Part of a small language model's weights: 13 layers, 9760 steps.
Each number is 500 + 25 x the weight over its row's rms, rounded and kept within 0 to 999. Layers, rows and columns count from 0. Numbers have three digits each. The size before them is the row's rms in percent of the matrix's.

# down: layer 9 MLP down (transposed), 512x192, rms 0.222, rows 153-198, columns 96-191
# gate: layer 9 MLP gate, 512x192, rms 0.289, rows 154-199, columns 96-191
# up: layer 9 MLP up, 512x192, rms 0.321, rows 154-199, columns 96-191
down153 103:474505509453473513504512500509516481498520518532477530498500559502498506511467515485493502483511484513492556491483481480515518465533519516473515471495452467482463515473474469529480540507494558520553470484495504473477488482521532508461485462496507531491479470480531473439506445519485490474
gate154 100:508499516536489458502515502464461482491485485473532485498508490483479497543499501504439462458448480461494505492471481482548464513485514505495493528501527482491486534484451512440491502500510502515498515484550501489475508519495491506490478466524461527492490518535470508492515499535484477531
up154 094:512503529459541455525463474510527490527493489515482511529463502498539504507511475476508465509465512476531510472491506531583480495490468464501484514471499467506462498457479508481521493460484523488513544493479494523490498530534491486518502491470535509527461539477519500475502523522505497522
down154 093:504515505479471427502489475471477494475483496449498489525517504500484486478485503501513474480511513508497489505529519526531507486482504468455512485477523540523485462511519476520481497463519504518449500511552533502542487521500501496439503523528497437482500496471527526520508524473507514479
gate155 092:487532546494498497531548516504506509540462481493497490505475497485560447445488464502525490478503522442503529481546467510514486482510510485504494512529445482510500491490516473501470472484469493481490523528522508515497462490523482533485497504526532545534468486467473476503460492531516484504
up155 098:525551478467522491492479503500527486475494505547537536502479501483514478519492535490458450486504507499452472518496474483462480473459485494471465500514524527508480496483479553548519514472487475503517532502541508509481519479509533500480472476538513517470508493527537486468519511538509477506
down155 106:476494488530496521470479445480529529533533489501511466523478499502466489501479499469511469514500496545528473521536502514483508503517473493490463467499514496532516536494459489488508522474468494521499493505458468513507504530494506481503463511525503495449502486485481490508508478492480495473
gate156 101:481494523498479481511499502458489459505455506512474537551471471505519503491527470561471520500462521532483503491500456493504499545468501493483550482488488539452538491524494483553490498516475526519495493549517515522516488508513531516504538468478495518543566504480475510486480488463523498469
up156 108:488490452516540511548529553528496484475507564502500508476500481502462525497492529495543522499505496479500484481513523497461520474519479518492477521512479474522504477495509450489506435509463475487503563510522514504486499466469509477517477451490493539474466507487455471497529509524462486523
down156 105:526468504497513455499545509507505494527519466531512463531479484505462455504502523484498458541505499481479538512506515492499469466502445483515463520523496503527497554492468476479499490507499492453480512497482490525484512510493508528494494495480471517491484515490500482509485527471489498530
gate157 107:516494533521423460495503508509513504507475546519524482499528469468473513498512533478491500542521504513503491487464503499417491460494542489535488497503514518477550492486502498490524468527502529482512463532509496499500501520493518544472486499504477505483457461536500514545506534481461549523
up157 100:483499537498475504513500547495514569515422516507527507538464465498488469510486533495519462503474530539535501555541522523513471510509482541500527464526502489532482534468532552503543499531469524532482529530523550519497510494519480512523477522477536471540522468492507527520518459496495497540
down157 100:490495528482538469515530503522489525500470522435538484514503477512462517565501530516512507491495510510520488439468482487494490544489508492471491497512540537468499494455508591500521477509463495515517491474507488502488517514482474531508521534442488492472488466464541476496484498505526478513
gate158 093:523510485507456420477480522500521509536504487545522477511509495517501497504492472515519521521494487522480449525486464494496522478480521500489539499515484473437520466490523564525560482475510508528472508456518511483549481537493499495496490446448499489506486494478543506525468564478503526488
up158 095:498487485507517526477525481475512518508502490536540459495513463517502490459493548499500508458466530501523510519477470552507486534489514497484490483508477496537467501545530536525488548496542477501540560495514474514447470484526481568467449441487530505493531518456506502480494518530486494481
down158 096:467498490507484506489487516506506501493499557515487494499503504460486493509489543511505498505520505485502473423481479531526475492470500491500499494484476515488506565521476555422454492530531482520471519458460507485560479513501528471485528505498508503534441474557507497531502491474473504519
gate159 103:509484549477508510472423494529464560471501528520473518530501459538493485504498529549463492518519508517472528510478490484540479519504520479568511478535454520513475506516519530512487512486525482482519459514467491507539530494494512524496470520469491512458496502492472536492495540521521499526
up159 097:484490473487532500543542485475551498514522536476510477544487502482500486493459519525457532508503506527511514474506462530491490538486508499485523495523535451514477502531480525491490485502505500515490484486506554496500541495478463481508502461484551461489473483513504523501576458463500469482
down159 097:479491473513456538476524525533466491514515514472518495503496476453518474499477504500523493513500532526524492469511508484522473480487531517531495494484524485442525499442503482514502501471496467528500529460537467547460470512528540495477450521464487532504526480469523524492510468486496538476
gate160 097:535518555545484538526504482473527505506485453495525503512487513483501500522534533500478513472519485492518453527514519451469500469513530479502477509512484511510510463492507509479499480479500519490482503468495534498508486505517461545526492523501453522484498479481517520481478560527536530529
up160 101:466493484487525471469504514486462516498560534519465498501490478454518467476443516520495478496491517482518491494500492524498459538493493535456498454524524555513484543531510491518492491515453510511515462515502519499503510472458512504503524484540498492478484527497522504423501459484565479500
down160 102:526534482528514467541485519543451511507491497532483491463481524481511505460505502548534517510439503518502545533483494517477538503494467520468487495470494487493507506478505506481501532532494486521509472481509535518469474496540537496479491480526528509494490500466465477495518498498520506512
gate161 094:486475548487519492542445515519511488508523475517463540461499488506471469476517527492489523454474460476526492472537484535445499524503545522510522438513506493523474482499481499507515550495496507502488508541528514464452512493492489526507495498489530496514511510502541480496519475479494512490
up161 097:514454470492466500483539517449469469504478499541465499524526536485471488500501491481510448524485508486519507495504514519536490446481490494525519429520528554526473493518513516501525476529509511516538499499475517461501494507471489497512475511483513519451497512484528470478501491486504518458
down161 107:559471472520487504441497495477501537511510509508544427520511533493504554523503513516532531502533514544480471526481497479506497511524482465491512550471488517466543526480522513485493479457481484522467480467518483531544485495523492434485492467523486508497484482489505539503505517539481453523
gate162 089:494492497487519498492506480523489503522487501386489509539528475511503462484477508489513469504476505523491490459513486492488506525550464527499553486525576502499435490547506473514535494550487497470489515529479495480474502504476482481502564510491535461473479512506502485500505534501526499488
up162 085:503531475488552520497471543485505488514517497526478507552515479542514496501465488529499478528455489484482548479509511483464493473458521507489496521514487475502468510520480481506554493498451462488508513503467514440499495507490508481474500494510460457482520503494547534421482483519534504520
down162 101:492483530492477457520498469506519497547470488412510523493489481496519485499500497476510477471510504519498490485496463508506478540557496531490507505509559486483505488523514476482499495509484525492506503502512488509477452510503491480537556511505568480489459510474490482551512521492511505461
gate163 093:494479491472502460526501478492471509506535469421498532517535500498457544507505485443520498522522454501535489474538490459462500492456532523514466472474513479470509507489540492558477477479509559523517515519511467506483468499537521478514547499477500521500498493497509473530506492509546528473
up163 091:527536511521529479512509498473507544517491509503479537503492526491492514479550513501495497566482476501499518495518514517463507530476499461517513505506528487553450558488493495475487510490534484521533511529490499515516506525499525521488486500449516538547481508488450511516501533474490484526
down163 087:482537490517529457506517511489476491513513513413489519552500546474486542559510517513492529500524512475495457508489503508504492495488506519501474571500521510502512538478521496533484521514538473487499482519539515494511552492489509472500511509488476515503498487478507524528549548512516492499
gate164 101:514479521502464487500539512536488520454549484537459472539481495463500512528490464503524425480504479520501523472524469523479492501521523511494498556503495468514534487497471465508479512512521483495483494524506462483494500510521465457515518454495538461497472470451464527494519499461488523510
up164 101:485511472475501516520453530510473508523465517479528475502493552507526540527528469472483507491510480501500527477462508518549514474498457510502471487481545428478515461543527492512469480460469533536524494507531500458502527499488520484476490496513507493506557484479527483515504517491523512555
down164 102:458524463508467511542455553472494509530459475488493474479529507517550491452469525473476511525479502490509521539502493443533506494534468492509465501478528526534513514475494460478457466488476495503526494520510546486539457449495524517451512464524518513475536518467504490483450481527483511525
gate165 103:517496495508489468475494559473529466499482494546530476493503544488516507519509502467475514508529469480442519486484510495479489520509464462528507498507545500497460457458466466532528532544534488448492505509488515506523512466483492502519482535496516473490488546513478540467535508550536523511
up165 100:521563481524476526514467468493507513523523502591472510466509485506446527487482537492490511502508512514516499497504467482501543506482481529510523483496482535456516489522517499500504499494504510556487490538503511475496472515514457500496558485436489483518512507483482511534523503491513492510
down165 097:563507486475483524526466523482507534478500478602485527526515457497461490494522493486494470530461523520531473530489498484493479507480473517503467549488492524511502489511469487469482500518506498488508483518488532473492470492491489472472491474490528492567525496471466521496471509501518529505
gate166 095:517515540492503486484483463469481515435468516516527500513481545514487498523514495539483509506542503485507469513483452552525464510509506525509497455533497484579535516505523451515519474502502550551522501525491495499494542514498493484494490504449505499504491489499527519459521481467514467512
up166 095:512523504520491468510487510523515503520491524503505519516501493481498508487522464561517491492504485491470459515505515488506521512549455501501490469527496524508507533527536509542510569490471524495459501526517517492467493470493480491493509491501494484545499448508525499475512476536472519497
down166 097:497502495475495533528522521433493508524482479529538529525496486522540502495497507447463486522469449546480498484501578480489526521441542505534480502474467505475493508454505502482514487481492476502508460485499483489531435531481489448519520496521519484494511485477506482473523470488490500468
gate167 096:493476462518480561466507496549470493547517457512512496507451487507524534485518539476538549482493523485479487494495514483494468482481540497478507514514484528517493465506531505458487492534542468516524506522530511479488504507458501527539465480507477483498480512490487514506485494487599493468
up167 097:525508506505522469547507482502490488559492479474564474561499480514523482476524515482483462480513556542496489526480499494536505515493501524499510515508504495510482504491529479500510493476453515466506492465505502485494489521489499503511474474468500525505525545514456491486498520546502535508
down167 096:511542518510513510505511483495532496546496521550517516539514482472524456480510485515453501519501510483477492471526530524507469520498562470489505542485497544476479502503506464449545502485513533471485481501491504520537490485487545490484491502541518465487532484455530517522538483459532479491
gate168 100:473535521547487506546550529516500498510479515498477444505495545457549509482498499468543527485502456491482515492472512553479527489531456489461480518527524500536485479498464482516477538486538437516505536479524477483456493467495501514522484486465482509497470467488509478454475519473484499456
up168 096:536482494549518501473506495468514507515490475479539488511482468520536517486510451510448503469484534505531502518506520451496489489494449513522492497480517501459458506459489479491479479518520493546471492512471503486478446512495473528493518564502474473511490505444528517495514488453468500464
down168 099:504496521481510469470493498491453516523476499452513511529499504468469503473521563553521508501514509492523529509502508536431509485493477483510468462506497504489492495474478493522511506529499516500498495538518495488522532472500505485488554446458492504502524458485521537528523521540514491478
gate169 102:527468512478503486546486522498543512549521515485478459496431463504491526530496519508488532484511486510474491500498493496511479516490546496529467486493477486505515480502471515488491520520467482509491504492466504497487494467507512533513483528520533520526485495513539498499470468507507528480
up169 106:527513510529525470488481442478491513513480462483521494510464507480519541485529507493503545545473517510484512514491499516463486491459544501490516473487515537535492513562455516465484497532486523455507456531475508501529538493515464520523505520480521500504475459511499517502505482501483523491
down169 105:515482539527485460540549502460543512541498499508487449505469470500481533509488486583533524478520494501486492505530474466525512505501518484509494517456517532504455505444490539523461530505505494538468507486470528519495523511521495490493570524497522493551526516533522505497491521487511536490
gate170 104:526510500544498492536450490494498507486525507475500520530497508454485497497527461511471540507528534516513485495479500516505483519504479497490463508534474548522465486504523491484467530465490464514490536482528485517494494505498490455572527513519451495535505532489455492489490521491491517512
up170 105:499512454470494496502490513455555488500482494473471513503519508520490473471502483465477504464529526503443484519485518488471510455514536545503489488488475465536527492466441483515489522477496483496525516531519493503475491484458506480533518549473499509481470519485509457460448451481463538444
down170 100:491519486473499502496507474516485465492510481468518475476553465507483483484486479457490494511517514485460457534471474499519505536482506478510485516464450470485509463466478476513483473491451523462531524475537489524487522475479484529528521521516454493533504526495504473536497493519489487527
gate171 103:492503495551510531519487544519491477484484490519501471488474484495475538517503494463456517492549515486465490558563474468474487512477452518518512502445500486518469520503505491494506499472544518487571496528465481466457520521542479511513484511506538471525480508500479516487454494494483503463
up171 101:495520542493555490501463478451482466475486547541497482512473538467540506504487514474495535503488526493443492514503484523467479504506494484504535523503506503496493507508515507485518509506484513461459457461496491468515575500535471480508473513483507538527535484532469510490531521516501490511
down171 097:492474524482465494476519513522473509517490524451454503484493463469450480509492549458440504489540508497498471495509499544490529510463471486533524510492474479507506501521492478530492504455519546528470489491491447470482523489480485506486502546459539491544512525538537485512481483473439472463
gate172 100:540517528478496470511534477518422484531494536501494527502477490527553511460555508470509453512495460487462499488542489549477522500523523518548555480490539500512492469524475516463476524487480510533507526533522507501560487534544498474510494544479498501471511513535510516503481504470486503519
up172 099:564480514514518484467501483490542495491509544461491500514472475458515517527519510522489518495489493477531535511498509479523463502540482517452466549472480475561481473497525508516523456495468507518461447503481503484453509469543474508515480477502538499481484464487489505509440486507495474492
down172 100:522504500476528511468518489504505504459512530540509501525510481488467528506530497506492540481502526503510527506457500514483480486495553524487453490514461527475456480505492519489498484519540493473494484511473460514463513508529507512479463488445548512466527498493537498518446515521496496498
gate173 097:483532546490508507540520474515477490487455460489484483511474557533497476471515534493468545470480543547473448477465506499497514506514500494470546490518465513515495469478457509494511517480489485482425522471492536472522506489515525480534469510508538564521490511507502472514498515504504505469
up173 100:516478508517501487485509520514498493488489441456497481490511514491512504550518472477565439457479515499518490511508509529465496481487499494494462542490485482505500493490495512479488503520522458554492522470491509514463500502513465465542508518491522525529483490459488524529491522493475534485
down173 102:511536510458526483537500480499520548481475462497518514493533513544503473494480498472517452478496489547521431477512511483494423449495512463527495513503510487541440490488490478495564520491513493491491484551496479510580497481500510507520509502461495480509501525521496515504490490494504506517
gate174 103:517498483529480505519566519477513493515435529520477489479536535516487537530515540455537509491526497510486560483509498510541495553513467510508508518485548501533500505559544516512470460505515469500496496481475514474497537495471512505532491517506478493532490496535485510513512501561465512508
up174 104:498477511515541487556465471476471498502520525563490520510491481527506530523508516522477514506474512472514501487500455508490527532513496542506498478519476525501473499480499500503516509489503513500461492434469481468472507519517511541505514496537516517499486482481494485539494504449521490521
down174 105:517495504511506501553508495510475488449507563510504503499530500508473501500522494493519489509496500500501486456514528462498528504447475473484496487525463490510488471447502507517506483498518538486507499458541545509544517513478465562510490515539508481460551487553548509451518521476514506510
gate175 108:503469538492478475502512526499505510557526469512517511471444507536494511476492504534493475526539507487476502485508528518530476470460481473545476506501526514477504526516521449513512469493469499504503467495513502520480467496501505538471523507480487516462483440514506497484483464520549508448
up175 103:557482496526532465510501504498495532497444516531487475519498486491487539488493516495469478538464509492473489547531467531522518529497505501478508498485479518430496512502491492476492537476549525477494556504449526492472492506495495495511502484505458549508545487493492530491484561474508493540
down175 105:483494471490478496472493482506505496490466499461448446514501493461513515504531496485485474486537540508541442527498474489532531504489531516491503503478476548517535501441521461505511499476507530440524481559513497496508504540496505481482506504506481537508516504503486515472497468484480505515
gate176 096:528508519468539502501489541521538500488514481526484543481523557509493479522504460515474511530508482500494442500530516498461523524496519544480508543493512496523542495520526488571493530494475522531523532498467481474503456485514515547509479511523523498479475541514464523474502498529469468442
up176 099:455524473466502476501478424519530520503496507474533499516482492502477497535498495482483501528497468534502486510429528486505495516445520520485462491487465465543533483520457496519551488505494477533507498512505510485479474506531482496500530512466512496486495518528521505535471505468495512459
down176 103:498536497479485477502523520496510492500480505483497489474540479555518508502517491526507481480509486489566501529502499514536504464502503519504500529460505506502527463512505505526519535484509503528545501504513471500546510496511532479539541501533508461504539480484459496539487494441487497485
gate177 099:503519540479486496486520521545491482490492486472416507512490457490464538505503489495470506474496497439445464534521487502497478504513499499499513479509475518487512484528565497474516486488470491522524515527528511496486529505524530507523506470537476486505467533498505508490500473468479498513
up177 093:514467472474495491457471479480480477544492503508515525547485559521518459483516504519479464514487507535524530507488467473483549499518458540503518521518518506471469498523472459472483505520469512447490479545521466485541550513478527448513504492476500517508496502520522536505534497517500501569
down177 096:451489486460497492504527457525551513501490482524495501487514480491524500496502503472542510478514515493514492468528554481519474561507507507498508526516504523434446498477519508529513499492505510492509472516507439469455507522509448451452487518530506520497497527519494540493479521497485510518
gate178 101:506488494523468482531494450528518503516481495478450518469521539527538474491488508498454463468500504503443450498517530511514452503506524529499482483520491495459524516489485520474445505459526582482479523497444489512498491498528526507479493514532517510488484483495475491520516477487511542470
up178 096:437500526486472530551481461511503506536524506490507427509512484565511537504475510432502479526497478479524518512494505501480504489500491514554499541512512528490462499467480511482509509536527480514558494496532525473477454452533512510499535475512500535481516538488527508500494499516518505474
down178 100:493479493464514499505535518477465492519471495465476485490495528523494536479503486453564528521494560516455509515509533496517489433481536494509524477504474457497505525459511519487517505547530489509528503495514476510522474494508470491499480468537490535473540546520523554483490498492510463483
gate179 098:521510535488540490494582473478465494512465459513492512462470504492515464486477507523516490523507490511558482496497513518486489513445544468518509461534509450481485485509511503435523510515485533498479504480477536485510507457496515494510521479518504504463511501487494507524538497507517505460
up179 108:500443510554470548517511492483477498453522471466472511509536473475533472484508486501430499476491480469509518421525496497499489493520486500528484513454493483495495500489496509512491544480476522511520521488474493498503511479469482478504509517511527525503473491503468501473502536522492491522
down179 109:533470517488490521513519506501529497496484538495519498492468482501473497522474529501494509474483481456509508501511502475475531454492501499500517532456511494507495488477497491490518486515531511538498465526509520500438521546512508493510495536486508489582501495492514497496491529523495554504
gate180 095:482508503531483499501510525462456504499496483491514511542460508488525529496516472511514479509495502520518545481563485492519437506564487503495531436467518510485537494479527508511508448512465498490502505496575501502525485492501463490556485460532543509494500527475490509519516489517523550465
up180 106:477477503498418480452508500475475521483498488513508486475492517505491500530468505527455467474463508554549512475518473487474514482527525493492492475461479486498509487480497550500502518522518468558512539485506479513503528482491507478489514543462526512511500463466464507503494530497514510509
down180 100:505495526517499497529512521531486543512545488426512507536530462521493499546573488466513518512476511515507533491482517451553548458523501463460450500495514475491531497493519487484521503505503505502503508515530492466472482560513462494497506486476502493453459517515473510448499506497491491507
gate181 099:458531525486493528489494538463471521520504530454489495486484541523485506500487506519502539511519463496487473474494511511544509503479527542546524458516508503534442492506514466459542508496476536467497466473509505504493457501517505549502515514512529505503523497485474500570530530498557538490
up181 092:539439465445490477496516479470462508502467462461521518491518515500550496524506473486509492474492509466497524529527509476489478440495479496505495517518502464488520486542496512564526465525481466489477524477494507492546535497485467539477475510505445475506458471470501494499508493510497508533
down181 096:540524484523471527506530444526490502517542469539424528538513490492496514510515486471545503483499532521518506491506502486449496442545508487457492485531538540492456503505475518525518502470486458549495539511511496508501508505506468488499485475502494497538460472504501472501455458485472461546
gate182 102:486518506491476502556520493508526451491505492454508485511475480503482500477485452528470491500497484491489501507504485499542466502478482530485504529489493525490509547512481477495530517471508522507491493481544442509487488460483530502476463499433506484522448494499501451523492487486521517490
up182 106:444489531508502511512499512475514491467495525524496524525472534463515521503477506509473481522448481517522473499445543522515506521498493485525522513504499489484510500512468530519514475468482490453528498511491468501516472465531486506457515581499552487488529506536466510531495460488537501531
down182 104:463510486553499513503494520479506480480508473518499482549509510495491504504444513539483506516529496492500529476507490505544506495499497468551513542481549500516490553505447554498503505457507485498516515516507505447528469516525491490479513519483488509493493485531497509474509441494571507515
gate183 103:531476516518494475492482565546504496496474469550523551467478512527501540534512494452529515533493542534497485540551451519478480468486492510495506491484489521457524524513521500519506494511531472468514497490520520515478478432462496507475497498512483450501477498520567466501454491520513525510
up183 102:537481479499453489495510491493498504514524495518494506505488463496538503504496488505505518573529522530503459498486565472523514518507473473533528481475526499510517510526526511476512497492514514484496497521465478522542492543483507476521477527462464485502522531488501515521492491492481498517
down183 106:495522512465504493472497522495487531508518493509515492513472466533488515499487468505489519510500526521480482496490495525540492541511507551501476451539498502484511461516505490512471529542470448510556527501509441492492518501558517473532482467471514488536512481516461524540521494497512508498
gate184 103:476470503503484473513530500436521466541498474510487505491506495503482504486469491511474526524494543481493515509525485501460474515513501506443545487532491559525480499533489506415503482531521486494521513454488498490509503543468500482506530518508518521472504513498509498508478484496489520500
up184 103:451491508489475516465505490482503455504476484554497521495515484512511487515539505518487483467502559526501508508551471489499500495516495526503511474493507528443471509520493467490473528477528501499546450515525511519504469472481517523482510521420507501507470512517532510511501505522463484509
down184 102:492547506509504511523473484498495514506534493502516505462498499500444500496478484507468495508481529519472525498520502501497512557495527497520529471555498479520524500484504514492513490534493454533492475513496489522536484485498543516463486470486493539530519489497528469531528529484503502485
gate185 104:526503485539466516459551475454519483509461499484548458480488482494532503458491557507498459497553493458443457512542495508548473507527516489516528488510526507551486491500485512481515508530501472456483508492491493501509511471529539474508480505464487524515500537488488498494508495486534522483
up185 099:497480501506507476535527505541457475493512461493526508500513520469490561512553522516490504552496542511478532488553465506471482459482489510495484497503510464508475498481519494502535523507506486479534495474489476498498507473517493493528473481527461509493520489489528473490529499506543458470
down185 099:481472487517515515480483563497506488496469461529511511520508495519530454504481511551516563512508492527500503498493483484480472483510521497499510531479491497510511488548496498565446498475509478483535471503506548549457492460445527515485488467527496484529545481469526504500485470529510507487
gate186 097:520498460513499482537478501487523468481498542502510480495497513512511505495500489502477499516518537534459515511449513471533547447500485534540508497466507478507512483521466543470462526518508472516505540478500515483528474509436503483532474523468504557518495529531487461525483513532482513484
up186 095:486513510536543539521508470488508541488494496485517466531468518495496473526568517517494474491490471501505518501443500485489505487500479536527486511562506512469540449495487537523449517522483555467454467508517478520529519522507500462475490452502537506480511549439518493514506467483534519512
down186 096:511527508516503480542500456473487499494511500490500528520461502490538542501471537492514480509501465517509498516533466495486479523502509508480521475485480512508459479518527472481536535469541513547539507506518470484489487504510470549469582520498500462452498472498520499487540475491517535504
gate187 102:485490489527469477479523539455486519510497515461502508497495491487508522490511494510495523462530523503511524484503427471519506605493474498458480514521490459542490497507440475497457538493492534514508489499518512488475516471487500478516514506504520518454462507521528533520505535490473502471
up187 106:514508509503504482533488522514565501496507528549481498482514514458512537505477503503523529515508500493498464525472505531474495484487500477499490499539524478489540517510533504538512472509528494480469500532541462461532500504523542518496479510531495448533504476512501453461505500508483509509
down187 105:486539523518531513527522486548492512515485469525489504478497490538507520513476510459479509506483498513506479512531535498488506484522508515498455507509531475515503521515504466473528444498522545495487519517514507536523490523565524521488516513517537492468530496451502489491577479499511513546
gate188 103:506501538494436504561458489549488431522457493540471479521512463505448519516533511489470508494540468487469523535522469503511536481481521506511504518455515476516494522477536443510464462524454500501491516490502488533491538519473557501523521449484496489496506535518477464455508512461487515497
up188 103:539494500520525494489477528480506511528500495489498507492496546490516542515503474518437518507548537488492479519478492487486473460471533518500507514486473553494507490529483486520495526504496508479531493493472499508544496501500475505468528494465551498508539464527508471469493484515547494568
down188 102:500460462535573501439503498512508538496488474497460517511476475527506456489495508445475527491508492507477534474510476517484486501533450478506540497553503528511484493484513508519484495518491533514522551529520537489525500508504512479496507495523536497509531493503543509522519488547501517501
gate189 101:498477489554511525519487511502457490480536480497493516475488494527508484490462522558480529472526472449505495481520499506472482525464519493447540480524519521551518511485514457477541497542516481478483445548511539492476505498506510525498503487505523496498516492490509546489463493508506528491
up189 101:500486529460503518469536481490493528483487478448532507526513509507519501480527441474497494554485484525482527453474473510544498488479522469503505496489516518508460519524504456494485544497497547506465499515475485530508517463468475486528472490517504482515488474526476553527525509520539489503
down189 096:535530511575504502504493504535497487473477522505484526483491520532522514478461511559518512514527497509520490469486502524441533501505513523499527507542474458468492514493471455505502494560500472508497453545518511504479500519507526513525478489497519496512558518507522492515491495547486501505
gate190 103:506492539469500496501510490472446494511498490480451445506483500505497494502500498482490460507513506486487476496487501515496488512460520512482541528512495543524520517489498502502458531538518502475495467493525453480570489530520492500495526550462480492453493534508461494469476497514504494513
up190 106:469485500566489496493466481496504467519509481475504442494501494509482502471466535492487502482473550496517505488495508506533514490493512492471506519479528474499522528506512520519438516535458529496476485505516522510514507524500508491547478498471471460532469516536528509460516464514482492508
down190 106:489501524474497506510508528479497484497466477528479479470502499472478559457514515471525494512448516459473518502502491513502498488501492527507472509494510514472524495509540529502486472549458549502490471505534444545544506525478509475513518502502500482493497540492495494508491490483493499496
gate191 104:504496514494501509465498458473490504488491496544528484535507492454455499506486532525535531483510522470500517496502504511506473478522487494487485477479478531507509508519545497466474490445505503523495462486501532486524504508485492505474541499453547504479510462461501439445532504526550482478
up191 103:472499514495508466532522512478485489452536484513450487460492494492483477515510502513481480487471477493503478497485522474511486517477492451476505510498511493492511472541489480508496469506467488529563494472460494540463516511544548540489470466484502534523482478496498497456477467454523516486
down191 104:496455489501513502487456496459448526509500443458512478507520495510468566475510535527521452517522484492480505505494518546500518487515514520449460486494483474507475489531512512470461466467437511507527483536501548557491491527495498551496524475501501568484500443496530516480465504497429489488
gate192 104:510509501498463499459492484481470511506530517500518505517484537487459471527521494506489476544510536485497498529540500474533500550493477493547547494488520526490518469490547422529509515515463495474520504514528506517458543491478532462475501506487507486528452511471533504532452520472515529454
up192 102:476575490475531474514514549510498453472459475467498506505533480501492494456465486498476471497488518504520497500490498506464476495495518470491519504486472505515463504493413533512521491490477454528544539475490485507531508490521479498489527506543476477537490560498484517486500526500493511484
down192 104:489527558507505453504490486477484520510568495466488464541491472519489517515486474504465524457463472474518488487524507492516499464483524556536501487489505499525537518450530468527482520493461545540568491478472540472487520534492513514494525510510462489480465500492461560522526485511522484516
gate193 099:517424498486473487488474514527491504539475485469464523503456451505505518510499489477498515506487503525474461469507517525501531529476500494474524454510489507444474483535516511499490475515483531460502449520466506515490511493511515500527506512485489496453447493511533513478481564548461504514
up193 114:491484483530494515490496452547472493489511503522475501513484520516478480531492548503504514481492498497449472511512536513541525490513553506532551534531537519511491484490511508501539529503498504517522522508528517510489486490506540525464541507458479537472524479534493498517548471504496514485
down193 109:496527493498485476502485482498505445499504482578511514510487507499470499527478487513491539529479514510543531483524506488510533479471532491477537519528481512562525491487526500504492498500490454523522513500489524544516499516481455518501497493512502491453527480449483527554566480469509507513
gate194 106:512479510474499493504533495500490474547500534504487496487491480522512501441457486512531467495513501506495457489518444457576490483502498524476492484507489462504544478484540514485523545484449471474514470568468533536509531526501509462503488482509531463481483474529491498493494500477502501494
up194 107:478467510489524549509503495494489467507550470478483522453499513487496473466492531494503515480528505504506475498568449519507516526485520517499493500478488483473517509529552505461497496510481517490494487536464489518490480519468498474488498539517482476522509512524493523514494511559509471493
down194 104:516516483518511471521485451478491506501494456470443504487485560501496527496510506508461506501440493516513519478472536497499434475540496508458508484522512468478498501505515517448476530503476540480480537498521485476583522476535487476485489468494487460496476505474525502507496503503505503532
gate195 100:493496495499483488484497473494524488463520509482488474439517520518503530541522465469500483502482484504489482489500507457528510581507511534505474508482541479470535482507516492491536506475519458509481450497491477447502500503515503508523518484519480470512474497515521507497508486495483565520
up195 103:474462508522536515494525503504467491517481490498541550513496519442495468481452500522532498515499526505518507530510487527444514468470508497477560491473501488480501446490479496471483507492563484498519466464445500522477519496507515488448466494517482493503496523486472466462518522503510512528
down195 102:534478492494526527497505458494504516496518508451522509482482532516506486487542498481494479456488477519502444482522463535449471478519494520516521467552488511483485457499508504497505513484533510542515468485496524444503488458504515511487495512513533524473481526537538489474530507505523480494
gate196 092:516490487479496491483472522498479508549459484519522523504457501473526506515519530474509499513441480497527455509506452494473515484512562521503479507520526495497484518509490466535482549508506523503526534455522494471472455499557500512516515528480537464535495508536477474533490492515512508523
up196 092:499467507518494524517490494478520518486522461526505503495520535525502511463453524496546482535510459537486509499566487487472485497522512466478511466507473465536493465497497504497509513485469549522524481476517507528509519518489485469513497487496492472480513524472470490516482524487493492455
down196 095:522521539494487478511494492518486510462495498611491486523470522501519509541520508493484466512485483517495502488527465512489532542538488479505485502525522465513532475484482472453496468495471497453472497502470513468478466505519486487462463453478521530499498489484501502482484496470459503507
gate197 107:504516522517511481487520520477462520503500497459507506480444524490490461508478495511487511510485496452497481460511494504482530531461474549508504496510518514505527453527465509467454509465527500555492522488489503517496517484493484504500495508537490488519518495467493501495530512511489494499
up197 105:510502472496515456509471520468483545457520548478491505484482523492590485484492499508484505494458487520503492485534488483471524473501492521485501496530485483534468508537495510472465497484507547497495561472519501506519440491501506479481526481482488508512513539447534462486530512507488534500
down197 108:498516525527519441464498452463533486481496502457500462482549490489517547515470526510486522477451512515520480515504473505490551525528463514515520529473519525564510495516481554498491519505522502478508469486521508529445523493501492507511494505513505536465568478497490499488546534497470459504
gate198 105:533524487505466555511532465549482483480527485511454521506500470527527504488469500471534511481511518490506462490529524501478514535495519530518502475470512492497523473462514474479474542512531516506499527518501518513522519489534486505513518515493460507456448522460444504490511500501536521539
up198 111:481515525509478510516485501452522480493489529494544481489525508481568485512516515471499511500522525516455504570519546472489488514493495509488513537467460529515535495524506506466451558497504528454521546505461487520504493487497532489508475479461515449506484503512512504490498557508465480494
down198 107:515492469562517477496538475503532544545451498449469505496480493517512477485497495529498486493501523487509564535535514513445511480493511492529490525544487488527471530536562480485499485507511507498497524534505512518477520454468531526523480523504507478538512512483522460499508511499517537530
gate199 103:488513514508495490533506496457497460490481538532523486504454507519510544499490538480472471520482496512521526533502491523517526482480529497536505507554512518492493506497515431542499525488508491467491479515498480486477497446496483504514512519581502523476489484497509531509545487485517482501
up199 106:495489453534508528511505513511529533572476502531539509549496502541455505504484495499507466436484515482521489514502514513498553476499509497544476491504490489485464496562507481456489513520494512518550509448536461534482500527455502509487490534495473497533480510489478503482480468475516492515